Each number is 500 + 40 x the weight over its row's rms, rounded and kept within 0 to 999. Layers, rows and columns count from 0. Numbers have three digits each. The size before them is the row's rms in percent of the matrix's.

# layer 7 attention output (transposed), 256x256, rms 0.0841, rows 110-159, columns 192-255
118:492489484492505534495499531516483473522533518521433534520509416466456496479424454604489566506476542557487555459524545530497516532474524556551402471565465493555550510523529534463518493528538484
105:491552488453506476558512508469444456527516535439561524451462499512559511482487474532534524543483468545571559447521463454472467479426488563470506546450501458455413502478548519521559506457555493
109:535519509469499468480469465508473491518507505566477449456474509496515485556570509501404493484487484489514460490525465480520483556543460561530482555564537458526534525547494477481495395486531471
112:486468542513515508488546533471533451498506483494443478568526457506497423459545508479544562539450540487488502455466518422571413407528590469473527461482452571433449518571553498534487470531515463
111:505387611493468470571493468450409548527458528521453562526545514596493405493515507470485506522530500470554545558438490524563535496530500512499457480479495463434520558519475515557506523516493455
115:454486534520536502552491554457493483458446482529522482413534468488530533483519499480479545505535543411535519415489500592454445534571488564488472487517538529486553466498589521530455538468534473
100:529533513596507459563535470463480526468519437449544516586502515534510505497499495498465520501412404465555493483458553530510452469497556538484504514516488487412542493462473471459414468514457414
109:526463533443503467538472578503517537495512467476486462523510437510444494565487546460525537516549392508531501520477485457509483463547485523501516466495557526426539450575553406565502516514376487
111:559496525511507456532484522583493426544492469508546464487466479528439495417475542438489510484467520528505458589516477466433512511404524537538509503473473565458462538478542530529565456493452575
115:494532446441512493530506446501595416543456451475473467481474471501523479486579482402466515493481517549529477463521549543528572473497495526506484491547530485479518501468541461506489559463525489
111:550387505503466540506498478484470479531512465471607464493501501503478545504515545520523465556478574562542519508523448496543508499602452474531460471432551474536562530526472534492480413475545469
117:504576402551512488491525484433526506529548471555488531533486509495437491462502531516520418537508499525480516485403430472604424468496524522512468528530529495552501488463534466504562540522416524
112:494547453535569469520513469493465468459477490516531485483473546481490475455466522454511504452491472520514518437477497442548519534543512499624555495527469512511465533453549529503509494543501464
107:468582546438567514562467505497517503509460508431487534553484505477476560528554519572561422446473466498483459522474471548472503460399497498535515430509483455453501536519546564479520485556553489
105:496491576537527406499493452488510499624502544415539468517536515434518507456531481552524496534502517479535534497501499468439564470478487418505478438457481540531499460521509504508476453503453575
113:485446453452435460548493558427562413530494517466493452479481551476466457485503505582481588523514514421516541453481492470428543500482531478559462515429510453524553481515438460458520522502539545
107:598482513533509510471541539517530465507536556484363500524473548484507512513549463417563493512494469472463443471519491555412547461499516464502525575511539523519545588534470544510619520517486473
112:552511539429539505532426451518502509506400460513486483476510487423453583453528446478548557460537564477526544420465474478496529466483492505506494544545416490484547477467453530588517562497560508
098:457555564444554464508538472561503401423460483501591473504460483548533463535533517516559507471544525555503537456558497496506463455553531483557496543564467534510534500479500493477557473554455505
094:460543527484514485401458456542431456511529597548523520496514451492523518507518488521477491391507558577435527523420520600505529501484542499492390482504493506542537431549451478508504535457484499
102:493524490458492510514563513517537524534548481470518544521437557472615540543487511481517600449528439460488447507548550509501425505466503454436537452558505502538450460545522546504433518456504550
107:487470525514470502505545468465439454453447572495560557529516525481488470484453535464479495499517501529569539400511492558543526496554522523479468427500528481484490406416521498589407561521495513
095:494518467464507510451610486502477573479525588515482475593496495492562470533477500422459544481519532416527493478560532452486508507483483578436509461461490499490499511446497491484454472511441614
100:566476522600496501443474498547449527517535460505487471532458483505465472535574583497538500561524462428518522587534534493457528474537467516548534453516526560451548499540518465504565504468480510
108:479556590543509505518461446447473484496512405536499495513520533534480488523569531503478505511508545533428526550534490512529481506446442448502499543564530523552490518414476462515445485498436443
092:411486501483443548505513472448510488496530502604485490458565474463478484552472497513433485455450494555509548479482586482539495529474429496538522517528470408515519583569486541501464514514478446
101:560474532540496447498435504499421584516473516486465520509554519526457515481467455564484526475415549516449570501597502513533539512499495567494470544517425518460464461523499496486536518457485549
095:475529499541552475505551583491552447612516436534550546554511595473513544485449525465494495492530503478572501465478502556473528404453408566526492518484532516521484510495534513537479504509467505
100:506487586540471507513503431500572557561500442515485479490464481564474433572557508489467499544500538438472490527526527530576584504523462484532488480426545526456456532418532519527504528532406526
108:581514413552554488475550556498552551556549504451558415500463499582506463515395446425533483483520511532496487496458531432509504513495454447481505542523485482525457513481517519504475473485536518
104:508490444514568443513544542430507440492568480550541462562453423462530462514519518543565530556469457559509543514525533546488489484476456530464514445565521395484526551482514482510499550432492430
096:462497539509471506499489568452470491493538456489535458501463526458581519490520565419425553471548500474570529545575527438516504566513467549485522418471469463486559447499495480464541486485581523
113:484536486539495572443494498504505506501497507479558429465500548571555493462516509603523482513502564452469538462486490404524436476427467509491486517507432551534540498489528493523555504516502556
105:521376511540507577449447510539586492420466490501521541479499518493526553482473528473495456543515547491492544553494536481470509589487413478392523354507481477539484482479493473510571489470533554
097:450507513448543476533561500507497467479459525497534534479497463444491537525531503449433466511543494429526499506497597464502487546459483446497498471556506469481482532550479468529587410412528520
093:516449522544460524426499505534523499490556472525548488414500461488456474484419431502530578490532504430508513479489513461526483511523446556535523470536493503577499532562512564494491553453478491
110:426515500429528395491465552538529492447515529498431501496465468515499498405470494478545475523630497517548528553545513566522480462495495431430525456459504445472524526439497482503468545516485505
100:476482537458571507511543518497422543471434447508503519486541511556509476474549467520477531534517450572478446556545514465480524503516538511496502419436491464516518521503511449502484550554463534
098:501553493495507451508488518586454551468545475557479477499480483588512493460513538470528510526510469569460533497482485497464542499499538571520475559526506516455526477518511494512524469566467435
099:486517431589522512577509518413534512525513586605451519467501489527455489567476483464536493471553513437425520596488457524517448499458542543500528526459488466492469573493494473523479517502556531
104:452554465496465515445445465467395491569547515433529526437449525608467501463425567495473588474461461487443549437493504481436548442483496431483504515496555540491391563496510517551497562489491450
093:458467527496474495419533523544524566463480471524589459494514514488486538579514522435506520465503541470528497550466531552487527503447491511536524393470508525500464525538486521507451543535623499
095:561443523567604530416500526530482500477444513543541440480482504475558471494526508483506466467428521403487457515483465587415464511502498482493524558524502504505515607511508506471503504533424509
098:536507453462569575505532496503503495506527522515495503460444474495482537461407424523582441500542522481491472527594417473508547529487501566520451584510517489587448491437439527496581505509467527
109:536463510512429537461455459519503524436581541528526501598538544458514458446548414477489426487459578547536449505482528483494510594560556414529433473463551531490500509478520580515473519528513475
093:500494452475488443512492531471534545506551457570489544473423471479422532527519520509533522559504487535461482449537539491457484480465502523465507460507544437502421494554519459528531504496560544
092:514477526493586522518534578478555441473458478499468462501472447518532497513479498457584531510462492513527505468484535506425519518448480512562518497486421510465533491450512554528570514498535499
109:537467573605518531559515574546451525498584472571512541484499486455483508447574555491463473487494549479531477401511464428536623506494475542463496529478418530506470465541459466419485520463536476
117:517511464610549488575504491414522435447545521496536411462539558436460485511503514503532501507505571476485462544433487490533485487461467499498465519481483508572535528530439484492472450546498494
092:511556494425464489513565515449507496470480494511486518458512491523516424473445509503588493504544532455504586559492565488466497482523488483550478362508467495474486397527506431447475441513508432
# layer 7 attention value, 256x256, rms 0.0389, rows 111-159, columns 192-255
105:512454503479452514427461505516564519466557496585486472576422447540514471501524495471423492458466522478539528497554493540481503561456424453419505476535506445496487519519443516440590450534485552
110:508591523541473545551515512576557474489490447428484531441565469530460511469467454514486530502469510504454444500470416513503517461521513486518533472556466539479534479539532514516472603490488463
105:450480453446557537441532502427492481475526466572529561435563504455517535473485501548522548494572534480554530519503515470471461522501488481506466537434486476536492507427471507516579452514483488
113:459493470558505465519509518482494539492444527473544491564489454446492502490491490494476487565541504586504497492499478532465530551542504502445515464556528527553524474490489533477515509408494518
108:497503488497481490441480474438504489495492429435523472499479481557465513462541479478503491483561533486434501528514518457430535457439487550441475528491478531450438572535479537449458470478495489
105:527478486526561531476494546458482465557560527509515427461567558489419472528540541489467509601496528468480523575534448515476501499502467508585494480496506564479465443518521510536448508430514474
112:530494471492520521449529455431503501521523546483505523519516561528508516578503455482474550541559529451475507606466478445510462552459484494515443493537578500433511495546508545498429534496525479
112:541519495501508504483444489429496465502487505535453498483489507486588506553500438520478531494501487390487479495499520476490502510494495472470472505486519514521559520511482549530459585551532441
115:570498492506498473458503507486434603458547464496499484459540543433457474588521520583537451551517446518475508494536496463464459528456488522509474441461466543498481497491474532537478517543484513
110:504458540541509518494511463489534459536493497406448480449510441434536531469506531506525460513580479555446448566536508554529457443479509541535534504582525500514512546524543503501482462503556530
110:481433538485524535505484588498441526493477532477414465480498484465507434436458527534524508546392536452459512486511542474482507486499526461509531534438499482467552491450508434495461489517492497
114:487461599475531538476538567498501466477529511517483496484495493476525471474518539502490459541529490424527518506528467515478516438632531450560530500486502601484533448498471431475499526521536531
106:591463488492465473475529503473451494517486558539544468479537451472468500529529493497437509450470541489523472502495510480535495595467441461467488486498550494543463508481437508436532497434441504
104:461453512514490568554526567540554512531502518508486547545533498552475491538442467475516462476451501402463501539486502451528486411485538494575484563539483512472520468524580540505489503556481489
109:520546449578484545498536492557488572578468499570435521481492479510465565521441525497498489409450553530502502511525526499522486535509473519410512487475489474521502506472515471429531484495516452
113:430487475539510449474526539483442486450503491507480517501516452514451465472524553458487522507457468477530553481527515501497477586514532553497514476510531500491512537490529577540497545484487513
111:486417555565455498499558571533461524531490602462432550471515510516467546516427470523488404479561500528453441472472510534570528584558474458466521429503476544495482470502506582412524481471471513
099:570475453434509507500461484465507545463446442491455483497454430451556484500544474439472491536478471502549557511493459542541476534571508455522514442482534484461494462515464516475529491465611464
095:522452521477456513559509530502490557520464416463511536558530512484531438464536500499556513548489482544494569478536507472533495470441555479497440545521489504467479472500473516530599455609539502
101:452484519505442522482480482499491471510544545501565461573434429531497470428464448508510477480518475475495513521508500486539612460446496527502494527459471448548436473474544465463552444488505424
109:532517469500497433520518431460538496592495485512457495474505406511459461537496482477506452563543441518462481580520475463462562525519517549464404529515436504479519510445485479500526486397533515
102:488449550486532436529523562489429560591507483504473520452559497509507562496544477473482495549481436436478444492459504462498501508505498512520466493562527511510492509492542464593540440503474453
101:470445458482572502561509450494524529547463513520497533498544430472457490468478479520506538510486511509508479436519460503530488507490532468496509533448410507539416514458479569483492483496544519
103:544452473444494516519502492472452580469547522585508461426452522475450489519506474478547526488470465492503541449462544488466469474563557481475499402465442551460522504550504594462511471565520531
094:537528531547551503508515478485554499465454539525468490457499528494490454416567531493477556542455504494476522489563456513514482494486500524583369491452459538526458437504519524537557597535451515
102:403497519476504553497520483518538445496533498558427473496513504529497501495525574420486593519449506498458535497485524561483528594594476483510539500506562555531566475509480494484471473499517560
099:406546490473442537447502537471412538449478609523481468527497534644510541557509458595470530448530477463475466455518580439524447517508432438548530499530498578499502562448550442487524491538439521
100:511576457529537491575539533513504525523517522477439498429577521542437563571491403531444522498503440513547468547488495480474378481531525429511523533491560477510527611475534460497399536466476488
114:466517520504505491512411493507496548519537511452456502486526491510477557571492427514525486508515496429504435521492528480530468511530468481467498478475511554511457557546539439569431527466525509
110:458473545498495540484439464532508573515505451480451510467545490511568499504461447557523478462451509504478455492546483420530513401496484465498439470514499502438439487489466514498500515503490477
099:467483526493459415423466436513480506528444501501543540515497515423465444571502482548457479501531567445493478512499457527469521500497513594475448514536559440462481472411508533557503425502495465
110:480473544468522494501522550520548500453526491446569574551519495501478596538425445487505479506506475504528471469481504529471535449527505424475625468453610531508481504550506470513488422544472492
109:450519485448507481472494430465470517507525471499487473491500554490507432499397479530517464497544493542453479507461510550516546419540497555443514539483468477443479439533491480481469472560492441
101:525490450489464474453449472466450520436609504499543523493505569451481500545510500523474494497464512497479493491496506535461499516523502496466492448464478502440484517492472528524440520544544541
094:491491487571502531544442503456440493563534560518507442516547503544502550462455454543547532482501474496456478482559510445488394464466552586545497556479504550499438543407472429478465507524468460
112:492512483511492513519492398493531478533548486527479497594486509506473461532524427528448457455534508488404441516507466453474544514450516556507399536514454398493494492488444560473497577508463530
100:518510530530538449536508431485490391554472500451475506541480468542515533490496508524486451413453490474545526442546457493568509551451431498473489519536500488536487537451479511490513510494536474
102:514516511523493508475596494503537460467511510532487483501512592523533569504508453523501569490423569470535476482489561507516437558534463441541529450515524529599554533484497548488515508438479457
105:542540513482477513471516493537487516413442513445477528498582565539529548521479471545465458522563462496556517454446594504458478511497436420518490420467582504464587508510446543473516474499533555
114:551494528474532536536509573548530483469502505528499566438518512446575537476556445453561488519461483512558481448522526508522452493455447463517538489476518532563549461552438473508491485487516536
099:527505512494501451541505462480463550507499543441475509579513543511527435478519453524483478550577529512529467477547514443505473469468505538489458454556483538474522492484572459538501557478457472
098:534473439541486523554430494506517518535539509538418562516514481495504492423576505564399519496469460506462456515517498489481540485497547561450498485470456491526485561458481543481483549539535421
097:484553510569483516542504501566509491503505577449530563524471491526501558477450494519530497513496523571450471423491562493504525469489471469442474507558484457506608519535483496444491492446457491
109:541505568543573476487506473495525484558469516529482515528456500550503455454508563508459531570511480510459540466579492489501510460458442557543530576482436491519433562527495533508534512532518492
099:494518553532481484491520488439512433543517494440563436485544509576520460469400486534534517464524483424564451524491475479546491484466492517511552585513446614516554570457523455512508410457488489
094:502548481520441512558478408492492499508480502417468536432448493467526441508464488497480492461586521484539516533484509466565543536460528448504425456531439463486510490502527504489504526443575466
106:453447465516465474432463450511573494460489544504486531509494531539476503471442503552441575528481586456509513504437557571443481552493455528464534493420516480512552527498453523520446480582495490
107:462443532406471559487518485515480561537434439446500539453523501487414496536443523512539466478498536466445502480481568562457478430487531447530482467493528586472497443563497513497493488531476464
092:496531478556559543410458494556544476436504537512534531531540533465586563484479521480487493509551488549494456486560449545471510505491461497501523486526570470492472591507458495524514533456551533
# layer 7 attention query, 256x256, rms 0.0534, rows 128-185, columns 192-255
109:410454535479494513513485502517454538499532520475534519513555471463483600518534466525461526521516497519502549547592493563483542486458493498532520481490561516547491529546420557469421497457492520
099:528474498488445499480499508548529514453554463506492462481436540530483460486557465490490575497569462561502470535518591451582526513460453528526498491546427379486514468587483510467458462448516516
102:567409503476541456526505482523443498491521522522556486531509539489471534476496549506530487509565474566493582563501450531520449426458466517519502438502522509435520517498479495559478546484468502
114:448571480424491548446539503540571477558520516541401464540493551476531503531518489504480578474555471462529487475459514471466423508555502498497506441552441509543518527466475455454454494503550510
095:477503552443507451521429468522531485480478500521540519522495515476509445496543535521500459504497498492458361503518542462536486537523524541533466489484449409558514442489455428478482483505537507
108:513524520552520542501615522447564478543508440536453475485507536544496514504560521435519480488529547495502505500415474536505513520526508473531533517569512536497506575427506504526419456501497474
117:503553469494525551560494495476487471510417449489469480466429567585486433481462541473491551467488495440583480452423488367468488546547452487569464475538460516466451483507541514532483451486544517
121:475542546441499495442521496576510418567503542450467497500492502429584537554517482546454562516520438477555564495502543526534484475460522453461439444553495564469509535424433483434462495528498625
104:438536484498488464559581509503477469523515448497510527400504510494578507505393546570472537506489522445492501507490493467557517502469523513492519491389495435541540476527461477543580447541557508
084:501496516495455529502569403491473461513473564479587587485505466436530500464460498544485503496422412486454557482504480454492497419484499456461494475466541509514490468480430463486517532515459491
106:513516492570426451532475454414491487474538505489581539510447513507441474474445490455482479466480580447419517509457499470492546513462528522491466502473508534547556452515439513610482509529459559
105:463546519459495500456533518494494478519497491471484507475546465495492486535512472585420502482460535460458507474458523472504476514518519506450431462533489491543495502580454501412564514509493532
094:524461538460491497483523506534506547481502563505506496576546460485524461476542521487548534507500428555496470540549493459463511478517511443487501471429509441534519511498455469428466514533442487
109:432525549448398487492497468535392479552483544445426563511521532490535505539456486542475478481514456516414486454571493557522468482501529505481510476483475583452427499519492537515483546452523519
103:465567468468525442448523498504533531578491471450440430502487485470473566542470500474514468488504442403496477482458514500472499488492511557450551475521485591499499552495449498477555579480540562
098:513542475504464467409492453513484437459552551506525516530506444459486484507527440555477541515533535446427428444478576485549483491538502366391471446483490451556513464508469458473548496567462493
102:423541476510588549527477491524491509495459474485491497481524497603448432471505576455523504408523494452576462482491467416468532544526543589586515496484470478535479538460560452498484473496578485
112:500473557497513536580470516481494467555452454472481510521523533518438533478516529516430491492539533436594492479502468484487517538486491576568544497500510561410474602440467541494470503446500550
106:485496531485553480518381486491493514519444458478565540530494420465457446472488543502473458547464525505483441535535492496513518491495527530512505480496545424532530504510402448497501526484460504
087:499515496532482586523521514495446502541519480516509536504517572513511554471550513539499470525505527563522537448470454500452468458527485474492485546539473542473471554500490537524458522452504467
110:451509441533545573494481517473493522490559406517426546452542509488544515454539508516471452496453510495564479443541472540459488537553541426475473515564494527585522556545518522497511527445482491
105:474543505491511586479504553540560463481461563487468499536443488490504522492531529476493551459545423468576450472508496458505410542515484551500539492594426474492531528395585474496456484530568498
093:501462442448474471437554525554535499453449541503490505517506505473460495471445423524506517509537448489504458471535522483512518506467476466507558494431444434558583450508516460477530457545602469
115:547494492507469568518482524553507547525500507516474452488517587480505540483581588455523507490521434524509470498521465440476445535498472565489551468478465453493460577509550534512497497483515487
105:546499479561449541508522454487499460530544575427555521465535494494481532480569505528474481492516508466503496508528589440539463518484531423484511476486458482496528500483480496488482471513486503
110:433543476478572528564552543475543538548465428486542484456453507549531438484424615473529502464453457443492466484468446394421555545494526572573529489486498470589516504472512446541536451532552503
109:488569426499461520441479545516545531502542500522403493526425509503564471505490499487454570464543486451536531423452575492530416563499425497520493505605430498487513535544593516540535494491525472
105:523490455490499540506502536538527489486486508506448431486421555511559442474418516437455483418543425396511555528499505439488431527481420513535588458588459554435508499506560531574568509479536469
111:457551482447501462436526493509585494490485563513464471546468518506501421497398462474527509463555482474524503474449479548474465522520448465549521470526475582472480451429546491439481498573502532
102:456556556456520542461493559497512526570458514531456552491533506473539488503554541519474470504422466529522487463516448476415469557547524477510530526481482541524484482397499498403474495537506499
098:498460459455480427504511506474490531455510501447529493496489456509448475500569471498477548542535452564518488511621598501532520501480496490522470466497492412472595497532485460427527492508483550
105:402593537405454551539473482524465533565428492440417503509483559542491507484509525483476485483494470438483495476542539486475485491539507497503541470508445571520424548478560498551539536483522504
082:575499524429548514515462522497570506475472479502515563521482585564405500455485472503460478530516484495491524444460453515525487546468485535529573516498530471483458498448491501464555487488429532
101:459534428531526485526463527465457482552470476566478498501449519569484496491589455489462552517494529518531536525539480507532524478542467463480531512382498447501480544472510492567492502496433506
117:566479466470528512459579465520464478473513459552532493462501478410562482506458524490521523456514476520494510529468479495524443526422505571505523484553484559502449522582504562448580485526532448
087:597518474505472493404482476495590534517552479568516525471526437501439468526420477480508486460498511474492444510430482434538473502492476445539532539562487475510516511467487514441445497523459439
087:614521555520500529530521520538528528493473506492507481486550497465510481536482537519497483459563493469486490513474441460499424617448515567489544523539510469491500511483541536475493514579462489
082:447513511439561478462458475482471550540454523427528460444498568507477485517563472485538476541462577494476475471521555462490545460523487406524522445478497468479539488492565545555497518532553563
091:518603485476492552549454528544578495483452546543487505533553459484450506521429476530492481500482472505533491487433463455515467592509522466511544503496542478528520502520496534532465472547449432
106:539494520475431524565543482541450422460531483456535525519526487576459576527459545415527528518568499491485519491451492458513487476495503536496524507550477501470543473473535500438486508422427452
103:472420567547446484438445488481490522563499505572465487522488564466444506502463497479464523507461436552513481460514505612596464430522427462477578485506479466448468516511498462558480510516493496
091:424521507492503465517507474478458556492436587447527481493558492483530442500499511524475446526482477512584476499518436529477528480566503428484414457501538478502546469524509510549440509546605503
102:566509548517508480478621500517530462437485497521514367428534465577526534608524474476515464463497542516477521475493477553502476470533468489514520513575505506435608475473546507477423489607533506
113:470520467508529527483513544471554538565522522488418451538530509490472495462541523522482492495437505492525441474519536459474513561576546471537478523470491483447501510492484457506534521559478610
091:450532506487468544593394556499507492521538471471544566583498518514391458436533520457519529511492480476542453458495494445507535532475513482523541558485507464521438558473508479531492507453398473
098:510484427469511547503506562499478473564524444480476509550548520429536409459526548516569523456480503515503515511524479479447503550509559416457501592461500544503475542530435480432512498508517490
073:569518494486454523480514525507580494532540488565462502508508476484527493503510492529460473477532391449475490503460450470490467585454478612505521537500489444529442501456410440451499465504407501
089:568500469557473564508587558565477450554583433496537470518489560499518538582564528438541519459524530496492478489471481502526477558446472529505505534465479477421512493485518535455453484535426562
097:427483478549441532557533497473499509511462542472475531531530477470508470542426489523483557502494505577523481539481528526518534464470492462473418485480534547509521486565516514581467500499571483
090:530507499514552512485545539523575529522494487482528491393478494434518516551480435491464477493485470478551540509424448500476489563457470514476487530531476532530462458423478522448508443536526422
091:441486479478508506554439523438490534489473465521463524512470577514424437458501515459504463505510439478499555543446465494491465533435502525520567487465569477567465497432454415453462465431500524
083:540488529466521509502432538481548440498554449536543500540483547546445516499502557451494451509519506457505563458482466466493454514468524500540532567476514487510521523456410480504524533529392527
096:532456481444543528520494471468460521507520430503533503536450585504442445410518538421501512543488531531452498472505537494569443488423519584486634483540501499519448517469460480505548482437458532
095:448446533532486501480465482454459544483504543514522505466458529525460491496435452453466480541460482512537496503483531564503587388493513511529498477461479462526481428501502537596474513487576527
092:372526488502520452550512493417446507577496545481493540489513508483478508473499511470479566511519492503510457510486506526520502487596521439450455482470466493544587500515480488558470512519505439
090:512551468430544491487485492530550515490507495495493524546481558492486454421522499530542498519525531523510501499475505438516469601498514502510556502514503457483415510466533484491541536495419494
086:519584463462471481501580478491563483486467548530519486463586444486526526474503506497535511546470542573483508499440509493495471439531489534471466469501456524441526423490499556519381541522548470
109:526475488476476546540581486565517508477527492510544497476527440472521499511483514518487480507496461552515569557501475503530451544521489516407500498555470495468463429480490505569484469512517406
# layer 7 attention key, 256x256, rms 0.0493, rows 128-184, columns 192-255
094:547434503471556533536547524449459528508464418532481505506499439505507485529527561505447499513489521556548521578490522521544479475562483559478521516483482436488444513556535530486497548502498520
107:492467540465479393549438508474509497467449560497517479564406477492563522450512479513451403423540479493493487525468482489527538501505480461511506533475508516515459489569467512505433514529509450
123:509529575472463481523509455483512453467447552513462491434539480522554456492510519498559498495481506550467533538501452468484473486449506496525475491496461485508440441555497551517425524490532379
084:467540544522460464494431462462539526526524534467541484523445519523538494428492484474510441494522421433503474424486480511524462486484507468519496539486499534469602511458487449504470546522513500
117:434526420544553478464479519533537540467449465503532521559495451404478464464460471511510426534504487416490428517504509477560517556481467557503563524528569510470577526479491457495525512478561556
097:531533548532487499508482427403559465477517563481566472574480519570497489502516461516528481441494532477523507498451523503592555488493480427486501529536539541508504527525447520516425505526509496
090:518574510505526470488412521493556525567482529425526505510478529530548512442496537439518428460450475429556434391481478501458510523473505472571511564507568598576546467466466448509453493505565480
107:465578524544476487479414430502535516457477543493511422536486517514530542446480512510514511475527465514446499487512519460453510466495468445571512525461422506463542477508518506517513585506506431
107:524497509466492474476485501473565472523520507418512449490513521456464541498468529507529471454502497511526467474510483514472552496472501463482472515480488542610551464460483415511546473428517430
075:467435426453545564518614490530445537541447413536528533466505489480401469572498535532539502486528564496531508547507571463512468523512515562460498445479449432428500488575540494521563447479470574
084:478496423515525566450527526503480481500481426499502545505553462515438480538456471512528546546521581536498562560510544493535533508513461528487570479503521417416475479534530605506580421505522505
106:461481435506500493462545573581549561538525491505471522487562521531474510560469624541503532552531502497460508467446484503462468494500493542484494539540490519524568459489503441484561497556450569
089:462435422461542473546565522560447518503435396520520513463452479446466485500520495489528471494553541477545507517485533485505513539538556515477467438464453455451514480601530550459547468473497589
118:491557499476491469494415446494451494533486593418511487479506476513522573427560451511556450481448391523496429422548445510559463500514587547531522533499537526529453377518489461458529525460492458
114:441472549516551549465510528511500512463512469490497529521527498484514487507452552496494534556470502468467613539476519466482510481519505543412563474543461500482470511444549437494523508567517548
091:447459483498500493490584536567472545446531418523533469480484495467455553501523576495446515536553477546502506535471587513451509403572468502437520474465449465490525514516535494548604475530489596
093:560475522534534476515416518473570533590525532490507514495444554515496509456510468464469439462518469371514436453521435464506545565485484495530469521482556531550572507462488468511472512476508516
127:536472559547546513503487508512453514558441556481507569570520466535553477477523504472451521506547477453511530496505429466516502528537425521526560515465487484557450500457528578513434527560513458
105:478486507506562492460527521531490536491441450517483593460532430445473455528509544505520522570524554524503582493498494481491466509501493534530538498553431428525489516487485562522561548502542488
100:531553552536550568494485424474431451502433576445529524515478496556582512541545511550532451511461515551534499481491480540565448521494553491486485510530529522498449457520460519473495466421512475
108:545502495493464486447482449459511502462446569490458517505530473532553530509458472522520494541447510542471519391526478524525494491574522524525468509504520519563528504468419442464438452516451495
083:505516512547486505505386448494544524521541570480572434586429535527520473449514454454482456498543463456498439435479507481498482523481478491581520521493519516495591528439488473504444568487536494
108:468418445478488510508540521526563530472572407502494481570496522471417513560446518424459498434553521463486486504491591460481492498509454540470551472437491478513534499527563494510544487498431589
114:517478479499510481510460494549447449485429536473519470463455500520580491479515446447537442487504501421571474541457444509556484547486517467511506493480516557416505485469510447467459536471595523
098:497476440514538542466473498519451519520480454504521475494507479453466506514515542465456511496569533541530445515513568491506542514564462523498534480482456431430560490572524559498576453475510558
115:466509406515550469472450498464554508537485500454520525504482516535469484514430473450598488471509578409536511414500463467453538597454454517526469522538526528503552493422476447506518477495564491
079:458533488533422449513416477492564485497536597496535413556464543503506497475515474492456496507438418517495490404499498556480524514447480467588494527526538576506525510447426422494476510535537406
092:503503528512437462481385484509527485535524586504477460577541502526573532460447478477488494511461462513514520480477489497468499561436510482539533493494505537494488516461476427536378517520500418
096:466560515535499444452450464442544496527597491509559442587475567559508525443479473433483480487528472492482474445542515522452469449454498487570459608510516544492601485498526516482479505553444459
088:506567508531552516479475486491490497461552522490493518540471544546519498469487492450515488490480473422509459459479470516501449534469470456545470575541556584526585515409495448513495578472525541
083:452449421459519464517522528563460547468440443521466519461489482455444514523495515477483543486546536534520506545478515518494491537592507538522526469466468438508521442567520529486558513524477587
109:475575459509498455549420488509482506569417597475501529454478486513510580397570448427520434494466475458570411407465433543535527564517560562546497462497565558486556444488452396548485576498548507
076:454532511493458487461388482450503521476460499456452447464487523541469489499438470521467493505507515444526469489531507547488476441506453499568496528520557542513562480449569459528463503486538482
115:559498540462542474437461534471533484523402484540496460439475430501468568478507509529481437500492488537549458453485485513456498485559548598593473542531584548568492544473477502507548520487411512
112:473499494508525590493514522574536511495501498521429488491513481484526483590480423557550531471498466551502537545562478540521497504499498485434532501480491500524416462621485488534544464513528508
112:430500435549515559499517519449574482537510461528507543537497508548467443430417523468499607545554552400531600510515544524512509527453445548507457529529467547456565540498529499417454475472539442
095:478414499495495525498402487508573559503513483449455521510575517495481466452514510500509495429528509486487448490561525562539459468448528532579519516483535558495451442474507505452484468479517498
084:530539508482522523614570531494447452514475575548498492462495518508528514564550524491474507549493512478537490483488502456506450510514531540485508461484513417475482521482463493494498493500454534
093:476456476414473520526446477400514545535526424467521520482560502506468511422483569471438469516533506437516463518514539536518523465471455557553461473536551539478521468394560463478464464479528527
088:509514471490525498499558517642492446492498448558461570491509464489465479511493501558489560502516502524464610579561504478494485451519510510478505482418486488477457520636483516492532486513488492
112:475580496459548449468447461502463473486543563517495457548424483510459457495507583457564513444498494481549498492446564531508544542467506493432504488478504541486531525537524508496558475496426522
086:492495469461524519617571523523434475532524531503528570524554514514503435539570554485499542514452478477553544512537532446560493552497494545378499383493462450477470492499464503502531494546504520
111:454457501524515468560476505450509566548533494490532496495533437446462516468504526477512584541476592561507467498517496570493494429514551441463491459484539523513478491603508511470540485505483518
096:463549521499460475493502509433465567529487528513535432524447501495479529485537517390486441532493474472486457425532487504485530535455516488520484508543514516495531506363539537498502505551501527
085:494561412521514451492400470480534505439531462490482522488437539499441508470435508508447425483547535434496489540529486495471526452451494480608461535496528521492537477438535424531471467487541421
086:458590488563443469553393467437550496443533539441490527477457568469531496525547410411475476459489517418508465433454496556456507553451476408534459474489441473547559476448510459524502515553553475
071:462524561504481473423437487436550545489486471402536462542474519487509484415459498467519466492506515444446433465515498530486492498474459474599502543541556577534499478445519525500483515525493493
080:471495536541424451489409475463528546419542521465441440494491549441539543475473466483492427490491501481462434482497451524463530428445537469630493541511543546555526475485528475545455501522546518
094:477519466437489495572600487467475467510487445496507601512539468492507472498592568533484531569466488512516543530475521452543536592509471508444490418507442462512485483526493553482495435522490486
090:425541481494538469526503476378554551487518499497527496493540532503468475402417510439477512523475559454489480464485464499483497496464446453622519560549507528496531508471527533457491475515530504
081:527495537479453516435427425486502495494547453431505445510471537549511530459461432541464513465492497426490423479539522512542474511471445496549498576528505551518518555427538511564497516456528478
075:536495529525458490385408475463562526443519482471523460512467534552422566502458410509442487503534473526481473502550476552510544447517480466550465534507571583525536511458598490514462514494508488
107:522503491509510513467509514589509410475455516534488409463415535460510522558538419582493469465497514461500469503504476466470523511519461504457479514521418527517462451556502493488553528459551463
077:567521461467555517491637530525448463551495480566516524497525442500513478504477544559563503547466475575574584555524506453509496547524477530436528479508494461466487533572510514489515473486408520
113:485487494439529422627524491499442502509513520489505510462489522478500490465546548459502521525431514536501527433484479465502537496481531482445488580487449485515541545502387522488557541480500543
087:472539502511499506471400504469528489513466502451537524497453577525476488502506464470496480496508482420533541455471531482494448498471484519556482504576460532507517409405504432513452499503625442
075:501450443460548530583535536562464488551488501498513564446554509498537482525518552542517515562506562522507565568520473478534483490557483497378507426475441479535445458586450501477566495463532502